config = dict(
    n_layer=9,
    d_model=256,
    n_kv_head=2,
    d_mlp=1024,
    activation='tanh_gelu',
    norm='layernorm',
    qk_norm=False,
    bias='all',
    init='trunc',
    init_std_down=0.0052,
    lr_mult_o=0.645,
    steps=2934,
)
Each number is 128 + 24 x the weight over its row's rms, rounded and kept within 0 to 255. Layers, rows and columns count from 0. The size above them is the row's rms in percent of the matrix's.

# layer 2 MLP up, 1024x256, rms 0.131, rows 949-975, columns 0-255
size [103 105 100 106 101  98  97 100  95 104  95  98 104  98  97 107 105 106 105  99  97 104  94  97 100 102 100]
[[127  94 126 131 118 118 121 135 139 109 125 149 145 127 134 122 121 140 125 141 102  75 117 115 121 102 127 126 138 144 135 124 114 122 151 111  96 137  79 148 157 103 143 111 130 150 144 148 127 113 141 113  87 157 169 138 110 125 154 132 148 152 117 133  87 125  98 148 135 152  58 127 105 119 101 147 107 140 159 135 114 124 178 155  66 182 176 166 110 149 162 131 140 139 157 119  98 121 139 138 130 101  91 158 164 115 160 174 131 105 115  91 120 153  91  94 151 141  87 127  88 172 162 106  95 155 109 140 141 132 136 148 146 162 139 111 139 112 159 130 165 186 108 125  85 126  90  90  77  88  98  94 146 138  98 114 115 124 168 147 135 158 136 135 129 130 142 146 122  94 146 154 126 146 109 120 145 113 117 150  85 154 170 146 132  60 178 124 154 113 135 117 138 130 129  93  99 152 121 115 138 147 136 127 120 102 121 122 194 114 132 142 102 132 136 146 120 151  81 142 116 108 142 141 141  91 161 156 146 134 130 141 125 109 136 107 172 100 121 119 114 107 139 141 132 121  63 109 121 110 100 122 106 130 116 139]
 [108 123 123  98 129 157 170 144 173  94 141 108 156 108 110 131  94  82 141 142 116 145 150 126 136 102 129 116 138  92  93  88  72  99 151 119  80  85 149 126 139  83 138  98 143 117 149 112 122 145 145 141 159 170 155 126 159  89 132 146 123  76  98 107 139 139 141 152 172 127 122 131 141 168 157 123 110 106 142 112 135 181 108 128 147 106 154 122 140 106 129 118  71 168 104 124 157 105 108 151 117  85 126 138 105 117 110  90 110 103 108 120  96 146 121 117 155 115 144 134 157 118 153 156 106  96 141 125 124 115 106 110 113 122 153 141 150  84 129 126 161 130 137 145 135 146 112  85 152 108 132 127 141 110 129 139 155 121 155 129 125 143 138 137 154  98 114  90  96 141 154 123 140 116  99 153 130 135 133 135 131 169 111 129 114 129 174 136 152 142 104 119 154 132 120 141 136 127  96  87 132 166 161 141 155  61 126 131  89 125 152  95 129  79 122 179 150 145 100  81 145 149  99 129 146 168 144 132 156 114 149  91 109 176 137 125  98 122 146  98 127  78  92 130 118 120 140 151 141 156 142 151 145 108 167 181]
 [136 168 137  84  68 131 141  79 113 135 164  99 153 144 104 112 155 176 137 130 136 122 118 115 156 119  97 139 128 123 145 105 108  79 122 101  96 117  94 137 133 154 125 114  90 174 127 120 134 133 117 112 137 130 155 120 184 121 123 152 117 136 135 168 107 156  87 131 105 149 156  96 121 172 144 114 177 123 124  89 120 148 127  96 127 143 129 133  88 100 124 106 100  93 134  93 115 138 137 157 178 124  83 144 128 132 135 126 155 102 137 144 159 154  87  80 122 108 153 102 125 168 149 149 119 107 121  83 135 145 166 132 151  82 119 150 106 117  98 105 104 158  95 118 133 135  96 117 107 140 116 134  94 171 133  99 105 118 135 139 151 133 136 114 145 145  80 155 138 139 181 101 119 149  88 164 144 141  83 150 111 130 121 125  94 140 102 159 167 121 121 125 155 151 127 114 143 114 172 163 148 142 170 135 159 109 144 132 123 133 111 144 126 157 134 123 142 116 134 126 115 120  86 126 115 163  98  89 133 120 164 153 167 117 115 119 150 187 119 144  97 119 118 154 128 118 145 135 164 119  90 130 106  96 162 157]
 [112 116  77 110  98 102 107  79 160 106  65 121 143 130 140 116 146 106  84 120 113 140 163 125 129 125 143 161 123 121 152 120 173 106 133 104  91  67 112 153 143 177 162 102 168 115 117 125 164 154 114  99 120 187 137 158 150 123 127 138 110 109 101 128 167 126 142 124 121 120 111 157 146  83  94 136  95 118 146 150 134 138 148 121 109 133 118 105 140 124 143  82 117 169 136 130 131  98 165 149 112 136 112 122 126 152 134 131 130 110 155 113 147 110 155 136 150 122 114 127 119  98 126 107 139 104 116 152 109 106 111  72 121 132 120 148 105 176 136 127 119 127 109 174 135 156 100  91 119  92 140 149 122  87 120 100 164  93 148 175 162 125 131 132 121 137 148 111  98 120 153 128 123 112 124 139 114 158 148 160 108 109 115  79 142 125 153 121 142 143 130 139 141 127 119  94 149  68 166 116 120 131 158 118 107 127 147 140  82 106  88 136 110 150 132 120 169  79 147 122 189 152 106 125 174  96 129 101 156 123 140 144 152 122 132 140 133 124  78 104  83 160 150 108 127 103 153 192 140 116 157 125 108 124 125 143]
 [133 122 124 130 112  88 152 144 124 130 123 162 129 119 117 112 112 128 136 144 124 144 111  90  60  77 170 134 154  98 135 163 139 138 120 111 106 121  82  54 114 117 128 145 132 134  62 142 144 127  95 113 117 144 185 136 105 121 152 177 137 122 146 158 200 139 169 122 156 143 172  95 168 112  98 159 154 108 142 116 113 125  92 125 137 141 146  94 133 109 132 144 133 151 161 111 171 130 116 115 133 114 150 140  88 140 108 149 122  78 176 108 127 119 116 108 115 105 144  97 125  97 140 129 135 138 123 133 158 115  85 163 139 113  93 130 106 161 149 148 153 105 123 121 154  82 108 143 152 151 138 127 119 142 139 152 157 132 142 110 118 120 122 111  99 123 104 113 157 109 108 130 121 151 145 100 142 136 106 163  97 127  98 123 104  90 118 102 136 113 104 130 198 102 127 140 149 114 138 143 165 168 123 143 156 114  96 153 114 112 114 144 123 150 165 137  98 127 105  87 142 138 200 116 111 167 156 116 117 128 161 131 117 104 102 131 129 126 139 152 152 133 165 135 146 119 183 138 116 104 124 147 144 132 146 161]
 [ 65 129 143 117 121 132 130 106 120 108 187 150 121 139 119  86 157 113 117 108 149 139 111 119 161 127 139 118 120 124 172 114 108 118 105 156 176 158 123 122 127 130  55 116  97 119 137 118 107  90 127 101 142 142 131 124  80 126  94 120 169 145 143 162 151 139 128 150 152 130 157 149 164 156 120 141 114 186 152 109 119 131 113 116 164  94 133 123 115 136 136 101 113 145  96 137  90  99 135 128 107 153 114 130 162 154 101 151 107 143 101 149 142 171 148 111 119 157 126  98 104 145 110 123 102 174  88 118 122  91  95 129 114 170 127 168 112 148 170 121 145 129  52 154 110 158 148 145 105 173 101 126  90  98 114 128 110 122 140 147 129 117 135 102 155 123 153 101 178 154 118 120 144 116 126 122 161  97 104 148 125  96 116 116 100 147  81 125  98 128 136 153 143 119 127 125 119 126 117  94 103 143 132 133 136 115 164 156 160 131 131 116 102  82 135 122 125 147 158 204 126 100 146 122  95 115 134 152 146 130 131 130 104 127 161 145 178 167 137 170 119 119 155 111 157 107 114 145 157 169 129 136 132 107 119 102]
 [162  93 152  81 127 133 147 130 152 119 112 136 123 142 112 130 116 124 130 121 141 134 101 107 105 139 159  66 126 178 125  89 159  92 115 130 136 144 164 142 116 106 156 120 127 144 165 130 126 112 155 134 144 181 150 115 102 159 127 102 166 132 156 167 119 101 166 122 132 103 113 117 144 132 176 102  84 125 130 170 106 152 113 119 104 124 145 173 136 113 154 152 138  80 137 127  95 159 150 127 150 105 102 106 126 112  87 135 120 127 123 137  98 129 138 131 107 114  72 119 123 161 143 124 171 124  75 132 135 132 135 151  85  86 134 136 125 132 137 170 151  89 145 140 126 120 123 161 122 118 137 158 107 170 130 163  98 130 134 125 157 127 134 155 183 106 152 126 127 101 118 195  76 104 133 108 138  92 134  72 136 107 141 124 137 101 139 153 142 156 117 125 114 140 127 107 109  86 168 130 128 193 147 106 116 142 112 137 148 117  72 168 111 149 106 157 119 135 150 101  93 111 149 132 120 126 127 150  87 118 113  84 141 107 115 129 145 115 159 119 111 135  91 172 103 120 135 117 148 116 187 128 133 108 141 134]
 [185 140 140 116 117  99 146 111 107 117 102 129 123 117 105 125  84 162 120  97 122  99 117 144 174 121 166 115 144 116 106  93 142 109  86 132 190 132  90 116 185  94 125 156 145 157 130  79 144 124  87 173 144 125 133 108 151  96 107 127 141 148 133 162 138 143 103 125 157 120  96 109 140 180 120 171  92 108 129  96 112 110 118 147 131 121 129 149 125  97 115 109 118 129 151 109 123 149 121 127 141 156 145 123 120 134 107 163 124  85 150  92 118 121 164 146 146 132 126 162  95 118  81  66 131 158 126 118 118 153 133 133 138 131 127 148 107 177 168 103 147 134 118 131 167 154 120 118 110 143 154 160 118 140 146 132 139  77 143 114 155 113 103 133 106 104 121  90 137 141 135 137 130 102 112 151 106 141 126  96 146 161 141 120 130 154 122 107 174 149 133 160 120 172 118  84 150 145 128  98 148 118 121 110 120 138 128 140 105  85 153 116 157 156 119 103 165 128 142 130 149 124 132 129 109 168 151 177 159 156 160 179 174 141 154 100 105 127 155 125 138 108 129  71 106  90 135 157 154 181  98 132 132 124 140 144]
 [154 161 125 136 129 129 142  84 176 122 142  74 134 131 137 132 117 158 117 132 102 106 133 111 127 102 126 123 136 129 106 120 122 150 133 153 160 132 154 134 147 149 149 155  60 134 137 132 129 154 146 167  86 108 104 156 135 179 125  94 110 165 168 121 141 155 126 165 139 130 159 177 133 101 156  95 127 183 119 133 145 156  77 159 135 113 146 168 142 112 118 139 155 126 135 129  84 164 132 101 137 115 171 126 130 163 129 145 101 119 144 148 143  90 111  98 115 117  62 127 129 134 139 122  73 122 152 152 120 142 127 102 124 134 120 117 127 112 126 120  85  94 148 161 166  96 137 112  78 101 107 118 142  99 128 150 119  95 137 125  98  89 140 107 122 136 130 143 113 162 169 199 137 163 123 118 144 165 106 129 131  86 100 144 125 120 117 150 100  91 154 149 147  81 140 117 161 173 148  97  97 126 143 134 108 150 129 104 145 133 109 176 138 128 124 111 143 154 132  96 116 119 144 169 109 110 125 125 124 149 156 107 132 117 155 161 133 159  94  80 121 144 109 168 149 128 135 137 101 168 129 119 132 140 103 102]
 [118 173 124 129 134 145 170 158 155 141 125  89 146 113 109 128 121 134 106 131 109 118 143 109 165 117 115 145 147 141 114 131 136  98 111 108 105 151 117 123 140 165 142 113 115  74 198 130  78 127 166 105 181  99 142 190 107 133 140 108 134  79 167 108 160 116 138 144 109 113 118 112 149 102 134 170 127 104 142 138 139 168 114  97 160 116  96 101 100  83 104 140 112 112  93 116 105 116 151 124 106 118 121 139 118 123 117 135 125  96  93 156 143 115 158 108 129 110 131 135 174 119 137 116 154 119 141 141 132 145 153 106  98 112 127  75 125  97 135 120 106 130 118 165 107  97 130 154 116 119 114  98  86  99 138  89 123 133 137 167 137 136  78 132 107 137  95 167  98 127 161 106 123 162 156 105 113 137 102 101 116 124 148 136 162  83 122 159 141 108 107 141 146 149 109  76 149 134 145 110 142 175 166 133 108 113 176 162 140 135 109 169 144 146 100 104 139 120 111 171 123 117 142 132 116 121 166 153 113 130  93  95 121 113  77 153 125 126 118 132 147  65 117 173 137 130 128  90 100 130  79 106 141 128 129 127]
 [150 126 129 114 112 122 109  77 133 152 136 125 119 128 154 108 105 154 112 132 136 149 108 104 150 152 158 129 134  71 149  89 148  95 123 117 124 151  83 103 137 117 131 146 138 108 177  94  95 155 100 125 166 133 140 115 135 105 150 116 183 122 140 117  84 129 109 138 146 121 138 105 150 100  76 196 110 122 112 143 128 123 155 123 136 162 127 119  97 132  92 133 118  93 112 122 113 127 139 178 136 131 121 142 167 134 100 143  95 123 161 141 160 155 112 139 169 155 110 116 127 148 141 104  94 119 147 102 145 138 129 105 135 144 108  93 131 117  99  93 155 125 157 146 148 165  93 158 116 121 143 152  94 117 132 127 120 111  92 148 150 151  98 119 120 107 137 155 127 116 104 180 126 180 113 142 110 147 134 150 106  89 106 149 136 105 118  81 103  86 140 137 121 124  71 127 140  99  77 126 114 134 164 119 143 122 114 142 152 147  68 151 186 142 128 149 176 151  96 122 134 115  58 133 145 131 170 151 137 134 118 120  98 155 151  98 146 127 147 134 134 141 144 127 134 147 119  97 185 127 100  89 100  97 124 126]
 [138 109 101 119 135 107 152  84 116 122 154 113 156  95 133  98 127 138 134 168 112  85 112 148 119 108 134 135  96 131 128  95 122 118 120 197 160  80  78 121 123 161 128 148 119  76 151 118 141  87  98 144 139 147 138 135 132 114 106 106 134 145 141 142 140 136 105 145 122  93  87  92 109 106 120 127 108 111 139 122 172 111 102 130 129  92 168 139 179 103 121 118 153 184  94  99  89 125 167 148 120 134 151 145 130 150 154 117 100 149 127  87 155 114 149 115  82 124 110 144 128 119 132 134 135 137 121 197  96 120  87 125  88 134 114 147 107 158 117 159 119 121 142 149 111 118 170 128 110 115 140 178 147 118 127 148 121  96 161 139 103 103 119 112 157 122 103 131 133 111 133 130 111 166  73 105 138 159 130 116 174 137 132 109 126 167 120 154 171 137 118 119 163 144 101  82 120 140  84  95 202 106 102 128 101 102 114 109  76  94 110 140 135 134 104 131 120 130 134 149 154 166 123 146 117 119 119  95 165 116  87 108  97 125 143 112 137 121 128 143  90 107 106 149 128 141 154 161 127 134 141 128 161 114 138 108]
 [126 117 141 130 147 184 152 109  97 101 106 137 140  70 108 143 152  90 180 101 122 112 122 129 120 116 136 122 128 176  85 155 142 147 101 164 103 127 149 122 121 119 117 117 121 125 116 119 126 140 117 115 120 148 120 136 119 163 118 106 138 131 150 165 123 130 109 144 151 104 113  95 109 124 146 146 125 171 160 181 144 134 110 114  93 100  73 145 145 105 131 100 120  94  99 161 166  72 112 133 154 112 112  99 104 131 122 171 126 181  97 117 141 127 149 152 144 195 141 131 143 143 130 138  95 105 163 135 162 104 116 160 139 128 122 124 115 113 127 129  98 172 140 178 111 149 141 100 170 140 138 165 132 102 146 146 147 120 134 138 125 140 145  75 128 139 184 128 142 104 122 157 122 129  87 151 105 139  77 121 149 126 113 107 113 135 107  94 147 118 130 140  92 123 152 129 100 127 166  94  94 157 163 111 160 105 113 122 109 149  80 157 112  86 182 109 142 159 114 154 134 105 127 134 170 151 133  99  78  95 115 111 176 118 120 116 133 187 135 123 129 150 103 125 123 155 134 153 120 115 113 132 123 144 140 123]
 [144 140 154 100 149 112 164 143 138 134 119 151 104 105 103 129 134 157 131 144 136 143 129 165 119 148 148 131 118 140  98 154 135 137 141 121 157 163 125 138  89 161 168 125  91 186 147  74  97  60 139 110  97 125 175 114 131 124 148 111 133 117 163 154 133 103 105  95 103  79  84 119 104 136 120  98 118 160 141 123 109 167 102 104 101 128 143 122 127  77 128 143 112 126 127 152 147 120 150 161 138  93 101 127 114 105 136 114 129 134 116 109 146  95 102 116 132 141 132  81 126 128 144 115  95 162 159 123 146  56 125 145 125 158 125 165  87 123 131 128  79 132 120 137 126 126 117 183  92 141 126 129  99 139 118 125 163 152  89 171 149 109 112 124 156 134 145 144 159  88 126 178 104 134 140 155  87 119 102 112 162 146 112 148 152 154 153 123 105  90 115 164 134 124 140 135 123 129 109 120 152 100  96 104 117 103 126 122 110 169 122 115  89 100 122 131 145 154 115 135 167 103 136 124  86 141 140 136  88 161  88 128 129 143 122 123 121 167 137 130 118 208 133 116 132 163 133 174  93 145 112 122 159 105 139 118]
 [137  98 131 160 117 156 156 163 120 152 145 133 107 120 115 125 112 149 110 123 131 139 134 139 129 133 132  95 129 141 138 148 116  61 117 145 115 110 100 127 141 156 147 103 100 146 111 136 136 126 138 116 163 133 149 137 101 146 138 125 183 117 172 124 127 155 143 132 125 126 131 151  93 110 153  90 119 136 143 123 102 138 133 102 148 112  83  96 117  87  72 107 125 134 142  96 176 121 114 114  78  97 145 150 136 115 102 147 115 157 162 127 137 122  91 129  95 147 144 133 113 109  69 145 112 173  95  90 135  87 129 159 150 101 102 118 141 115 192 129 146 137 145 175 135 155 137  84 114 165 127 147 119 122 118 165 138 130 163 138  91 110 102 111 120 104 143  94 134 139 139 113 171 127 131 117 145 115 146 148 144 132 160 130 110 175 163 128  87 143 101 108 102 130 117 172 140  91 136 136  89  95 110 132 114 149 108 182 147 112  89 134 170 150 132 112 130 147  86 142 160 115  88 131 150 100 143 155 133 122 168 114 117 174 150 143 114 150 128 173 102 111 144 140 110 130  72 140 157 133 113 132 167  74 130  86]
 [141 116 102 127 139 161 115 191 117 160 157  81 101  79 147 149  94  90 160 172 150 119 160 122 116 115 119  68 152 152 141 147 135  90 114  97 104 131 116 141 144 141 134  89 140 123 123 150 159 130 107 167  90 144 118 136 109 120 139 141  93 159  95 118 143 121 108 123 148 109 160 161 115 159 120  91 159 123 130 167 145 102 133 173 112 161 152 130 157 116 129 116 122  80  86 132 102 103  86 149 121 110 105 148 132 125 121 128 134 149 125  77 101 112 105 124 100 134  92 119 144 122 120 127 128 144 141 168 147 124  95 127 133 123 115 134  84 153 114 125 137  69 162 108 173 130 101 189 148 151 133 130 135 119 108  84 131 119 143 125 113 117  83 100  77 155 143 123 153 143 171  98 136 153 126 138 138 131 122 164 136 147  71 131 118 136 136 150 128 135 115 116 125 109  75 140  89 131 173 107 120 144 132 127 173  99 122 135 135 126 106 158 122 134 154 139 121 118 165  81 116 127 105  88 124 132 167 125 105 132 157 107 160 122  98 134 132 138 143 134 103 144 138  89 152 125 128 174 127 123 131 147 168 181 117 112]
 [139 130 141 163 118 121 143 102 102 132 138 162 105 102 126 107 128 118 150 100 174 136 147 156 158 126 119 151 154 130 102 141  91 143 140 148  79 108 124 145 190  93 136 118 171 174 115 125 104 154  91 103 127 129 159 152 135 129 117  95  93 130 133 135 129 116 161 165 148  99 123 144 162 132 167 148 152 129 147 110 101 122 121  97 120 145 137 115 154 126 149 128 150 125 147 137 136  98 129 146  95 155 155 172 150 190 148 136 119 132 101 119 142 126 126 106 112 140 141 119 146 172 121 103 141 103 182  99 145 133 135 125 147 160 156  82 147 141 125  74 142 152 154 120 156 179 181 133 142  92 110 141 106 103 145 116  66 131 127 160  77  95 112  88  83 151 113 115 146 121 128  89  92  89 141 115 140 113 105 106 147 171 142 124 102 161 152 161 132 116 142 140 118 127 142 144 117 142 172 101 120 100 146 148 153 127 141 123 119 161 178  87 129  90 105  74 128 135 142 114 131 153 115 147 112 158 129 128 151 137  96 130 131 118  74 120 141 139 134 130 108 106 129 139 127 122  80 109 176 116 131 161 144 111 144 161]
 [159 134 116 135 151  97 126  79 141  96 140 138 119 106 123 130 172 119 130 128 116 190 137  88 115 124 165 137 122  99 122 128 166 137 125  92 116 101 110 141 129 160 149  73 145  88 143 110 120 132 149  95 140  99 134 152 128 116 134 115  95 122 115  80 124 147 146 118 123 121 169 121 158 122 165 132 138 149 146 127  96  96 136 136 103 141 139 143 131  93 109 155 150 134 133 112 115 148 166 103 166  88  93  99  99 103 123 120 117  81 126 131 147 161 115 125 135 108 112 126 130 149 127  90 130 109 153 101  93 113 137 126 145 111 119 141 103 173 132 100 148 169 154 169 133 111 114 109  96 129 139 159 111 120 162 138 109 126 100  99 126 145 180  62 114 135 114 116 127 180 117 116 136 141  98 134 103 104 137  70 162 182 141 178 138 128 133 119 170 133 113 164 169 109 110 165 177 154 138 136 106 138 147 152 142  85 108 129 126  98 107 115 105 143  93 112  64 122 120 132 112 106 126 164 104 138  88 141 149  88 174 165 116 144  82 113 112 127 101 127 123 120 118  97 177 126 132 131 156 128 141 140 116 101 127 135]
 [114  97  96 104 128 129  98 176 109 107 142 116  83 177 113 125 119 140 125 155 117 105 130  87 128 146 105 148 106 105 126 100 115 162 109  78 132 120  97 128 135 105 113 131 129 143 134 111 134 132 116 130 129 133 142 127 150 122 102 144 125 153 150 107 107 122 107 154 131  92 111  76 167 148 133 144 168 128 127  89 117 131 134 166 113 125 154 134  80 153 129  79 134 123 156 128 126 112 125  75 146 202 102  73 163 105 124  88 130 137 137 157 149 144 105 101 149 159 128 131 114 135 138 169 124 142 150 146 126 155  91 114 115 130 125  81 147 145 147 149  96 147 109  97  77 112 164 118 147 131 114 155 112 111 105 110 157 168 113 128 135 102  92 144 159 145 135 120 164 136 147 106  99 137 132  63 142  91 115  96 126  97 128 126 123 164 120 105 117 140 124 127 129  73 107 108 154 110 145 109 155 146 134 130  99  90 118 126 121 141  82 144  94 142 117 144  68 165 153 127 176 109 119 138 147 157  93 117 178 117 129 155 153 149 113  96 182 141 145 131 125 118  70 132 115 134 102 124 144 115 139 135 136 148 126  85]
 [160 138 110 128 143 123 106  96 129 132 126 118 159 127  99 155 125 171 143 144 179 122 183  96 122 128 130  93 117 128 118 149 106 163  85 123 158 104 132 188 144  74  96 157 110 158 124  92 153  93 157 137 121 156 108 120 112  99 135 127 108 151 138 163 161 182 130 188 133 120 110 162 108 118 108 126 166 142  92 165 135 115 154 114 145  93 141 129 153 120 148 159 118 171 138  92  97 122 144 137 108 145 134 127 130 121 113 136 116 109  72 130 158 107 141  90 158  76 121 115 128 126 126 123 147 152 141 110 108 151  90 121 109 178 116 108 104  94 141 166 147 131 120 103 104 140 147 118 118 113  95 142 139 121 153 136 137 111 188 110 147 127 113 119 144 156 108 102 102  99 164 101 172 148 101 151 128 139 119 102 117 146 136  97 116 122 159 101 126 133 141 113 196 144 129  81 110 145 157 134 108 134 157 111 132 144 132 120 143 130 106 136 155 120 135 118 162 143  94 136 102 131 114 177 106 118 109  94 105 118 159 112 151  90  92 110 124 112 156 102 164 139  87 106 124  91 141 175 114 145 119 105 139 106 108 120]
 [137 124 152 139 133 132 142 129 117 132 131 140 121 124 122 161  78 159 132 125 155 124 137  90 155  76 133 134 125  87 142 130 122 148 140 112 166 100 110 145 134 128 188 101 134 106 114 141 104 141 136 124 110 136  99 113 161 132 151  74  95 147 147 134  91 113 112  59 124 125 142  99 113 150 126 139 150 141 135  93 149 152 123 116 115 131 109 134 162 163  94 142 122  96 152 130 136 167 121 131 104 136 115 160 177 102 114 119 152 104 112  88 123 150 132 163 107 144 115 148 146 130 133 160 139  95 127 138 139 124 117  96 157 135 103 141 154 159 124 141 115 157 113 163 113 149  75 148 100 146 112 120 115  94 119 141  98 133 106 143 150 131 156 157  97 177 116 173 145 128 106 115 122 136 136 125 138 140 114 113 115 137 128 123 151 111 152 137 109 140 128 119 130 136 104 119  84 192 123  94 144 123 123  87 147 121 158 123 130 181 109 124 116 198 113 106  83 115 131 131 173 134 127 103 104 171 132 180  74 169 122 103  92  65 109 139 130 129 120 120  90 150 143 134 150  76 116 157 161  90 182 119 145 168 108 135]
 [143 130 127 135  82 106 117 154 135 109  88 154 126 133 167 147 126 146 155 139 159 146  93 127 134 125 118 155 142 102 119 155 106 109 112 129 120 124 150 130 109 133  69 134 148 159 161  97 131 102 142 133 139 123 135 168 128 150  96 125 179 104 120 178 137 145 171 143 124 113 115 135 118 149  92 118 122 166 105 125 103 135 135 161 145 151 109 137  78 110 114 139 146 137 132 129 121 148 133 146  95 107 119 121 136 134 116 145 105 135 162 154 147  66 128 149 157 105 118 134  66  96  85 137 103  87 116 128 184 156  99 133 133 116 127 145 109 131 129 193 113 137 126 124 132 136 144 114 135 119 103 118 133 146 144  90 123 105  91 117 156  83 150 142 136 132 167 103 129 167 114  72 140 142  86 121 120  85 127 103 137 127 147 133 102 134 149 150  84 135 148 143 137  84 136 108 177 102 133  84 144 133 113 131 153  99  96 137 116  92 139 105 128 159 149 154  84 118 146 169 131 147 108 148 119 136 107  96 145 122 109 107 127 147  82 155 113 142  96 135 113  73 159  78 123  90 115 110 124  71 120  94 129 158 114  77]
 [121 144 162 170 160 144 116  98 124 142 171 115 103 153 105 122 147 101 154 134 120 162 107 122 143 116  89 133 135 112 128 130  99 163  70  89 143 139 112 158  92 109 122 174 149 111 113  94 170 131 110 118 152  93 120 115 132 145 102 114 119 125 129 111 133 136  95  91 143 124 135 112 137 113 179 124 144 124 112 109 111 115 106  81  94 125 127 166 171 168 142  85 163 127 163 151  87 154 149 161 151 114  88  85  99 135 105 171 135 144 117 147 165 140 126  82 140 142 130 134 113 149 169 142 107 151  86 160 168 104 152 108 129 117  98 129 167 124 124 113 135 185 107 144 139 124 132 171 133 136 138  92 137  86  57 148 154 153 113 136 101 137 128 135 116  89 113 108 119 129 134 102 124 117 133 112 112 178 127 143  95  80 133 130 110 148 131 128 119 142 104 147 107 121 127  98  95  91 138 146 118 114 131  82 115 109 121 148 103 163 151 145 138 109 110 161 179 123 154 139 166 123  95 109 130 111 127  89 138 114 115 119 106 125 118 184 106 155 133  97  83 104 149 115 134 150 146 123 141 100 120 135 136 103 109 118]
 [152 125 149 132 126  97 102  91  91 173 151 119 135 119 116  94 127 162 103 149 161 171  92 157  62 157 148 117 134 112  97 125  94 127 149 121  97 136 148 118  87 134 131 141 119 143 119 106  95 140  96 168 103 137 128  90 102 113 132 158 149 178 124 100 126 121 134 135  72 146 101  88 135 186 153 157 144 161 128 124 136 133 163 123 124  87 117 132 143 126  99 163 154 143  92 139 107 135 169 103  94 123 127 116 151 132 150 159 163 158 163 104 111 105 102 121 123 134 123  55  99 123 112 149 132 133  75 102 137 117 156  99 127 158 134 130 122 112  92 137 116 155 104 135 162 135 151 133 101 114 138 122 106 151 132 117 100 141 134 114 126 105 131  87 124 128 142 145 133  91 113  94 165 119 174 114 141 163  97 146 144 126 158 193 116 164 155  96 124 135 166 119 179 112 124 100 148 119 125 133  98 119 114 119 134 178 122 128 159 128 129 168 125 137 130 116 120 140 111 138 119 111 182 146  96 129 107 175 142 104 157  86  96 152 119 145 115 156 126 156 135 109 112 153 107 139 134 130 145 127 115 134 165  97 115 125]
 [137 165 144 104 125 122 132 162 141 141 137 104 136 159 105 152  81 122 127 146 129 114 125 125 148 116 135 100 141 107 170 163 147 134 126 130 121 137 159 168 136 175 127 134 135 114 129 114 148 108 151 127 140 176 146 131 128 101 115 129 108 119  96  91 129 107  97 206 135 140 112 130 114 158 144  68  49 155 130 111 111 123 102 128 125 104 133  88 133 118 114 107 142 137  81 102 135 209 132 107 129 134 144 137 131 115 188  96  94 143 120 166 129 103  89 126 119 140 112  85 152  95 127 122  98 131 126 120  99 133 147 127 125 115 126 136 117 177  93 113 153 103 165 105 120 111 168 114 102  89 112  91 131 141 134 143 112  99 141 144 144 149 142 120 138 182 103 170 162 177 120 142 125 143  99 121 143 122 133 122  86  85 126 126 117 171 144 119 135 123 151 138 126 109 157 101 135 162 117  93 132 165 149 127 134 112 120 135 153 118 118 155  98  92 140 179 124 156 130  91  99 153 130 127 120 169 143 131 160 136 110 100 164 149 109  90 142 160 113 145  96 138 158  73 116 135  97 111 122 161 150 150 126 142 143 125]
 [114 162 149 119 139  99 131 143 139 121 147 139  82 177 165 155 133 126  77 121 149 165 142 107 138 122 104 131  80 108 127 157 140 116 153 120 136 125  69 141 155 138 103 124  87  94 134 149  75 151  69 124  95 101 140 162 124 123 137 120 114 129 134 129 144 153 187 162 138 154 108 136 152 137 112  94 111 147 102  98 105 118 135 153  86 141 124 149 129 143 107 124 163 172 113 161 120 116 161 105 180 128 145 142  97 149  82 125 126 143 119 163  91  93 123 126 137 130 122  95 133 152 113 122 154 202 146 132 136 139 158 115 154 125 125 183 101 149 144 105 150 143 125 123 119 112 143 128  89 149 135 136 105 154 121 101 141 147  92 147 140 130 108 108 149 126 111 154 115 129 166 145 127 130 100 131 147 105  87 124 138 145 128 136 113 108  73 103 166 154 106 146 163 115  96  96 130 124 132  95 114 132 109 146 123 126 145 145  83 153 130 105 107 152 111 130 127  82 129 144 170 122 101 120 102 166 133 127 113 143 130 107 138  82  60 144 161 126 118 113  97 107 116 190 143 117  93 140 133 134 110 167 122  99 130 135]
 [142 101 125 107 106 105 160 113 132 166  92  88 100 128  92 102 141  97 122 142 171 132 122 148 117  95 159 171 151 110 134 117 129 128 124 162 148 100 166 139 144 117 147 119 104 116 111 138 147 100 125 152 141 126 150 138 137 171 129 139 129 117 126 140 156 151 114 148 120 107 150 127 121 139  92 157 139 136 118 100  98  65 135 143 121 110 139 140 103 130  98  95 139 122 121 121 137 135  89 154 139  96 126 137 137  76 176 111 129 140 133 155 132 137  66 149 162 150 123 107 147 136 142 155 150 135 105 139 151 103 127 159  90 167  89 122 141 122 147 151 106 129 148 109 130 158 113 151 149 114 137 100 143 170 119 124 111 118 118 139 116 146 113  89 149 132 157 123 141 120 100 138 144 119  81 127 166 129 190 121  88 117  90 119 161 160 115 102 164 121 150 133 161 126 142 155 164  89  71 111  93 145 127 126 125 162 140  74 127 177 150 147 126 185 122 120 164 152  95  96 136 124  94 176 162 123 139 137 176 134 163  98 117 141  95  89 133 127 106  84  91 112 143  94 153 147 154 111  75 130 123 143 128 134 139 111]]